From a checkpoint of a small transformer trained on Wikipedia: width 192, LayerNorm before each block.
Each number is 500 + 40 x the weight over the matrix's rms, rounded and kept within 0 to 999. Layers, rows and columns count from 0. Numbers have three digits each.

# k: layer 5 attention key, 192x192, rms 0.0368, rows 69-95, columns 0-95
# q: layer 5 attention query, 192x192, rms 0.038, rows 70-95, columns 0-95
# v: layer 5 attention value, 192x192, rms 0.0307, rows 64-69, columns 0-95
# o: layer 5 attention output (transposed), 192x192, rms 0.0247, rows 64-68, columns 0-95
k69:594410444554344588573508506449567505461467538501467448484469510493500440515521556438569484501450554510430490467500477475567485497495549506521552438475435390459396444450557477540472550434486550533530480556496493493495550520490503493494584485476598483498425396539390623475530468544586470466
q70:462470600551552474545523487488458566386555513462479403428449576566464532436459540441453531566500518483471487480523507667482582463518543609521458572493578559448451550376415469508495385461456445406528364450434476633573523602449437407635449518370443529639500560584538473604439613455547513481
k70:477527485470606478515561502538489464550487427500482509533569545431503582520502450554539548468553508486536511573505527601417483443517527538552503482505597598521516569476459538521510473515464406482487513517469547535497519477478513488492447535489444510529455497484587465567487577544391557497
q71:501511496524540512511504541495485510495517500490516506501540542500544565536520529500567534468489489532506469512468437491546455535483428474510518524502442546479494508523468540500474522522503486459519461482553483477483522499528434385479468516540473505456416402551560510517485515473487515468
k71:608480451563455479573513516420504436562456527547540510567431501535454418565570500442561500429459528442445481472450444425538442541574498495443547467490446446488428466527591557443496479533487601515478481617479461422461536488577482484429528497575541508478464444520484603526545450492573429449
q72:560498505471491517539487554558466507462520532543482503481554484501540533502483449556541514452500513519448528516479466382497475463545528516472504541532494538464530484504537500524474493558581444491514471468560513450462500491484514460463496413552483473483478447511544539506531475446528461480
k72:483514503540391510524457497513496531566521521471554487475462463455503479583536494436481441501492558475537443460404481491595516547464513522503570458486443418483455408513523516472526478525474489580528493511466417530450441431484558447486520539535558459501453405490453592476544492530568521473
q73:535477476546549526482547454474556498550479423512481559514581535527557491456513450496508518427452498495522541553471560457432486513465460476506480424442499534529454507581582471463476529532481514548509484562580556431470443539517560492488529531555558523414471458459560477437483474558481445523
k73:494489449528423452517447446557493537528518537519462543526546508538498506530468473430461501522471440445464559433429494460517517546556499478522506457462448422466544473536481527544448490482505475492485506490487487553466499479470483466520517485458540529499547496454493485518554470442513527463
q74:543462499515518473557462533486542443467468522558478559467513545562483540531443505456508464524562460516418467495430541502485460501445555530507510546490482448486454479502559519501457436570492506493460504542480522467509477548485566448521443492530534459469490472513465454465495518448520560543
k74:507507476444414501516505430504530458539495581437470506545445518436532499478509544443463540480472474467475462556464523457499473464447560504507470435575506532450454460490447465568474562498526497520503534546450519451427532554501486502455477443429563406549465476525492532555489464498505469495
q75:527497464559522563491528531506434528543489445494532463490567445499499435542515515484503545417514519535544479533503449530520509484488478431595537527440502490531508405481542575426488566493544440560501546491522512494499477434448522525470479544567465483496486476481493568453501434504500452530
k75:518470423468452538524563473549486454545509570462477474513452531492475460450535506513474461465510466521539534440436574481517504488460559523503468544460454426500548450442576502511445449528496550520513485543528466502521517476456558495552491528443509546476462490488493469533482459457563523523
q76:460488509465470422457499484525482502461507572473492516484471476536532489471517482536495531505580531430427464424467540476488555530473555483532427490520475505459474552536453573507445424511506437551419486493422495459481462538515562462543441465523498493555464503422515511514563449500440534532
k76:515523530478456489554464425489492457537563525509461506555498555480477480551582455492498542449532485461524511562543489574485561462443499539521473516556493497499525489476449463558455545480586496531480524447431475480445456472484419511505445488480545478490524452476545501542481453505456458434
q77:511513493506541490496478490543545504508542455488530459537461519451453477575496508495450492440530513497553538506488534481528491452525532512434433563585456493456566472438506491553509507538512464521526499520484538566543520508499441534519505492466510531488520479432483510490430493533521469508
k77:475499548514518558451422550504475518501446500555483521435492484490515526420482509511541463502516397520458474524468483547539485481558467509551515487468472527448463548523514514535499550479511499535476452511529438539498467520549479492522479540495502547523571528571477566474474473517492519531
q78:530562506566489498488554423461401494508501504500500520454509490518480455529540465540490562446532568522524533502492474511423473471491501488518505550531491549481496564469534557482468509475538434496511566475555488424463491449480455551508483575531455483525503518520502437430538529506502472526
k78:430485465456466479478457462534495472520530528555486514514496458464444480496456461540591518526459475534483530451433468439451528513489521522461483526489513484569430461461546508477458479482416438487503527489531454514490499516490492485615486426553550542513495450511501517497470502526525502458
q79:506550503467465459505494568494452519468539465465457508502508464553459562435500519530478545508498501529455471502504486486547510548465504555493509484540446453476478515442546433470486527455555523510561532492554501533472472443527499434556507526520447448448493536454552519476510500546480559457
k79:539508481508539556485452455472506493528455521513528565464490544476490415506456429491509479543506490517533495523460458501528430486538529502428558429483517436452451487530481516476554469457488485432438496533451494508530553534522489466464456514448561502538488536489493562456488533480503468463
q80:520483504603454551500492447526516516571493465521512531494515465435524485543541449579502526428500476431529466562513529452480438521505501446553479481491439539489516502442494511489478555438485450498528534459543534480493416452469495452515512554509468450511447476515542563484512505526496487551
k80:415495436507528486481422467470531510471469473497566481509485526511510492454521477419503542467526469490511490465464454505537496498544533463494523493459507487509482451470560463459524486445479546473549507551571423486515527448486462431523530511557556550483528515467447505486469516474513521504
q81:509555497498531479541571455496458469500444463506515474435533475476468550418460489512529547517461511462574517572525489484476499452569472480463458478497461549484509534484437472511508465494460510540516558501524518487492471473511491492526526509501502448513486554533540549448477544516431518450
k81:537470459559497539493478502533489553551512477476529568503535480461439417558527473574477480526537449502493473443488530523498540533552587451463556536533558454526483535556525504442428490484480474477474558529553531512524420504438485530546527508478463534447489477515570442531427514537530519491
q82:522504446470547477449566517519469486426538522452550433541437460462512438460483505477507522505450528478500499522575454605534484465515456456532521547442556523537573468480544485487574511515506478471597517529431535563500404546495498514543433586485543526509589520489493462549491536539470523495
k82:559536436519512537451524460466490469489406433527501517504500489524484463545438487554519580494515499570450511466522511492401463495548466490531529575470526504484519507480534492497459520538517450554542503483459560481503460534563525538554455530528443545528519502467509414490445481501410456466
q83:483467517528528488545477477497457528543459510469468508467519509559439528485462506434492527530442546525504504481528480492544472491566525551510482464493523542461489512484433462511515448487503564514483546540446537583506421527548539545516521517476488544499465510438438555473477466445524438451
k83:561495557553519437493468546522511579485530512479510448425557536504457505493519469481511453496539459456517534560473505555460518493450507462473450521489494473577546508523475455526481507494466442462527493461463497455481524503528446573464483567488483510492557510487483445558454501470492499494
q84:503479561465506465519513535527507452497516466490447513486391512530494478550484523527490519460515469464417521460535483483514548500476446568499544546474583524501530542447487417569502489501472582525533532447443446529476583461471497528526431473477507561473550550514456456500511582534509448422
k84:501456496515567456444481482432469494499461501470524433521504497496485538492547532587552466519479511489505471518568479511482462501486502566481498521466490505588489516561445480491544541552523444522525516504449523494447434489474455529495560506499423526431460500510528445517441475552488529551
q85:545477539431520518460465521436529467459491478528483500464519551477561534486575490514537507481539506572494533514499571527486515533439524501497487497494458510442424514446436521453561489461493467541556520507553506459497528533477491497454558419473458509534536498509554459492470569543515481493
k85:454477487523534520521475480465520498521501524545536448529441502502455484462552483496511522503460491512530515506542554474464505518541485512518456540444505527462514520500511478489521473547502457457540447469517507474520491503443420473516474496500498508471430439517491498527489581468442538484
q86:486499584479467449447534466473463482437510502594460558473472533507543457500517471514478456506565447508488545516455572503448519491497505514484540443446586461440592495468580455497544507532453519505463477498455454516458479515518538535492526585471497550513514548470504494518523570508497491461
k86:433498475503535492530526539499514497451472430514474524549499484437425478525499548577526469481543535505441484530552463504520519482474488488523546511555502456521521477564548516593482524567531501494563475479517539523447501483491541474548523547597532538478490516406470478538504489527463481513
q87:481418488417501453523442505457446515450501531507517487412443484453460539533558457470503428552538531484433468550525539514513540568467448478496525471482482444500531528540525526488505488508532560439477534493470415562514559558479445513521442467442499495492488557580482519502443539543526538468
k87:451579579536477435517498522468458501562515509517500482571509413486439551455523507542519486498420510452450520465462517503475392517535447471468523516526531518540418563471520475572563524473403467503455509507472516471452476547572549560509524538544529494478441507468535436488489423478489498604
q88:475478451450494513487525523501542489535513485523422474523520521523449496468478511533529479493432538521500514448526492419445479537528488532495496504557502509494524450451486498537469508550500475537490540510507538438496534491576461538486547496570543513500484481497572493494459483520513523552
k88:455470468511441457445496493462505443534550535482498525493443525535570505481506563492564510502505435525507591509452523524491507558433548445528521494513489414495458561576551448476502493439569475479491541501476480529515474493504548562537531503482515458513549480574475570494512488507541448494
q89:502490478580454507478467518495541484524479478556522546463586523496492539417511463553479482486507537553540481587529474511451472426501516445497492448526468530468458459497491436507480506468446472543511477552603507479482482514462526495494508543552491483512469450570581500522514496555493505502
k89:456542455546438535494457487504535488481506513482486509530486527496521440519481528465517473512531474551502516453439496536512489518493553500446510531519485460516435458523493513547529538474464506412548524530540534486502507510495560483469457437453482542449535528508501562481480537487587534418
q90:489548481552557513493476528456507508530506499527433543492545559506583459462564498508486546428510522494559523565515472428550524503509503483514513478475436509489451474472554545504525528506496521482475436485576457499520512499466492502476545493462458444457519470527487527432455497466485489475
k90:521533460478459520529518486529517515575540492479504530452504459516477507475462564512486478471451520550453472546471549532538502479442513533541473474524469425518430457444565513501558454444469469528449531534474490513521526469451472537478536438495547508515517510475472477457518531540507547437
q91:517453515535538502456561469484533456463451524453512546494564500472484450490457523506535455531503514534484475495511487531495514464539476461589522480564527487473466532549493496533508457497503492442540532452518476498473499538493525558457464518469515476498437480473495512495488405506514538460
k91:457515479528465511464520524537491537516594536453519526468551494526468519484526530511541466512564469561441488486545433541538516439532429468527539417437487479469509524459493505525475460508518543543471553551485485505543493476495551498495463449477542451541515535551454473460475521464547521453
q92:440546444584550544505453513528479474510503549525483570542511545524516466494493541468531552445437554478539514540454484491522477523542535510501479441500444533495515458481509563540502508530502466502512512498543496416469455509535542446530523441489465501518494431491508522413540489518563493578
k92:490462444453456558555487552521466562469595550434461491519465502534542513536481490406544487530523474486507573533488531441593498515507515451556482496495473487484488426465450541512487561480509557535495525493523533470536517456498537478549532478434576509545515449538488517498492524476488510452
q93:541527496513488470522458515497439487544532524503503473484473568457484473498519429450531465433487547485491523495426540467494491505505476495447499524494484530554514479510577492532483492551521533483552488503473468517501576501497547491552453497475491538515546460515457457524514534496486539443
k93:480540541571562533474448477574441504536481453538492489547523462462472511527536554493492534530452534542544471561504535544435526572462496554517508552465501491550500469508512555553463511512492563497554512510437519467444509524588533471512542538518514472557514497499500492507500464514455459585
q94:441468482468533507489450485573534440425499465480459445515515547584495506500453477494454486537471524548505424556512430510563531536510551512528531491510464500499489500573544570525518505493538391477543489558503548517540506546549501543483540468519441499542465491468491469526486441446504536452
k94:493539445543467478462473488490565431568542528419434508540452438456477551452467454456541440444500444475491559467540557494487489504481470529580545505566553462501509443474491465545480505519560537521486518478463508461540443447568566511447417463525587456469533462546494467533496519488446455466
q95:500484527427544434428567591510481522511548489448532536473426498518509498548554531521528485590481560483534461394491500488485532465477500510426550539428536446488557522517502456529548521563482511457438556561475483482487524538508507536564485541518533513506470491490473404469462521522463535486
k95:446526520511482535466456433517506471470464467551441490533531499438494526516553531502536467488443513464505522539435517472495460485506540519453535459511486553414480516490472472523439561472477497530512546496487471512495480482491516530485521487487528449580426548481531497567504529519506498533
v64:478498574533506469553444572560504467558471526549459496502428462558551595514552522502466445465506468481548542502545468509553454540519510459474510476461487518462485438451517559431465479500462481539541516462546492537520432442473474563566435553534546463497505489456539526462542501508476467491
o64:551547495473520467484588466483534513468446525563463519467536525463504504513538470558519505454466469548455571444486516518550479579553486497497504474493510469532487540475470456542556461533501511512431498464482467539519519457584477427513525453471505531542548513570488419487498506533463462445
v65:535495448486541550409526440554468482479485433527473523476469540439516540553510446490542535457546486547582512449422593519499457547418468441552445486551495446520529494494524480552447453490436477561471493481515446510518432491461452534531537464479496521483547545533534489537490426494551472516
o65:473517505507493494401560529549469461474474494502510488537565500470540521550551461576524533497513505537541456524546418508491381533471447593447502522549486474471526490577509485483453486514499467500476518512559514498475527489460519506487486524411498519498582493524453486454508539505524500529
v66:454526515512429477425453511555507516544449433517536442438472420511533523494505461481521501464471494465444459419475510501547552507487463513522511570564561456472435477486494425485483559526478492538536562521520496481560430453573525559526446461463457566455449568451460442564550439446433550460
o66:519536438516502514552504512511532490535524465481534490457518464472544530563548459582490471490446446525469446539519497552499499520489467484411474517537494451504535471462491495507479536498516457470507499480542501490495542495418529486482477466481501543430487411590474517522515565490567487454
v67:455497491451500542584534460508539458446544496563498438524569468450454518447555557541494553418477487442528530473525484473504520554542539518485462510445511479524433472491482498520544509550497494497556549475565496468532537529569581523526509541518454421509517530573545526543478482497498440551
o67:472498536500484440573525518501543566525500461488584476497423481495528501463497487367533494494522529476431502475443549511584577510548521520552450453471463576497509489519476502504553474472571474448464513498524477469510416513530460451519550460501519511523487532539524552502569548494497479476
v68:446517487547519487537454521488510444544475513504526519438571552438478502529455506575495616527475447495419558519534485443464436460488470474487427553471530441533479480522552470567520526460452475549465493552490520489483551492521520481470442503555436532456564540517552496509566520518451523490
o68:448501489515471470482467496512490537527537485513535427509500487554541449513532410503531429494532546475481488570472554465476574481488503463498495468511497522468550522487452487499520493492516451476533434487481431477538501523548435483490568495506465559480485488523439510517467537465494527516
v69:509503477473545517566524518500560451490438522568522430468467456449438473540444540485566476493448563506537490546507544445527462557529521554499484465541470525450459514537478499522499496448449517513480549476554453452479499456555517469546451543551471503504526515491491525493474507470527536502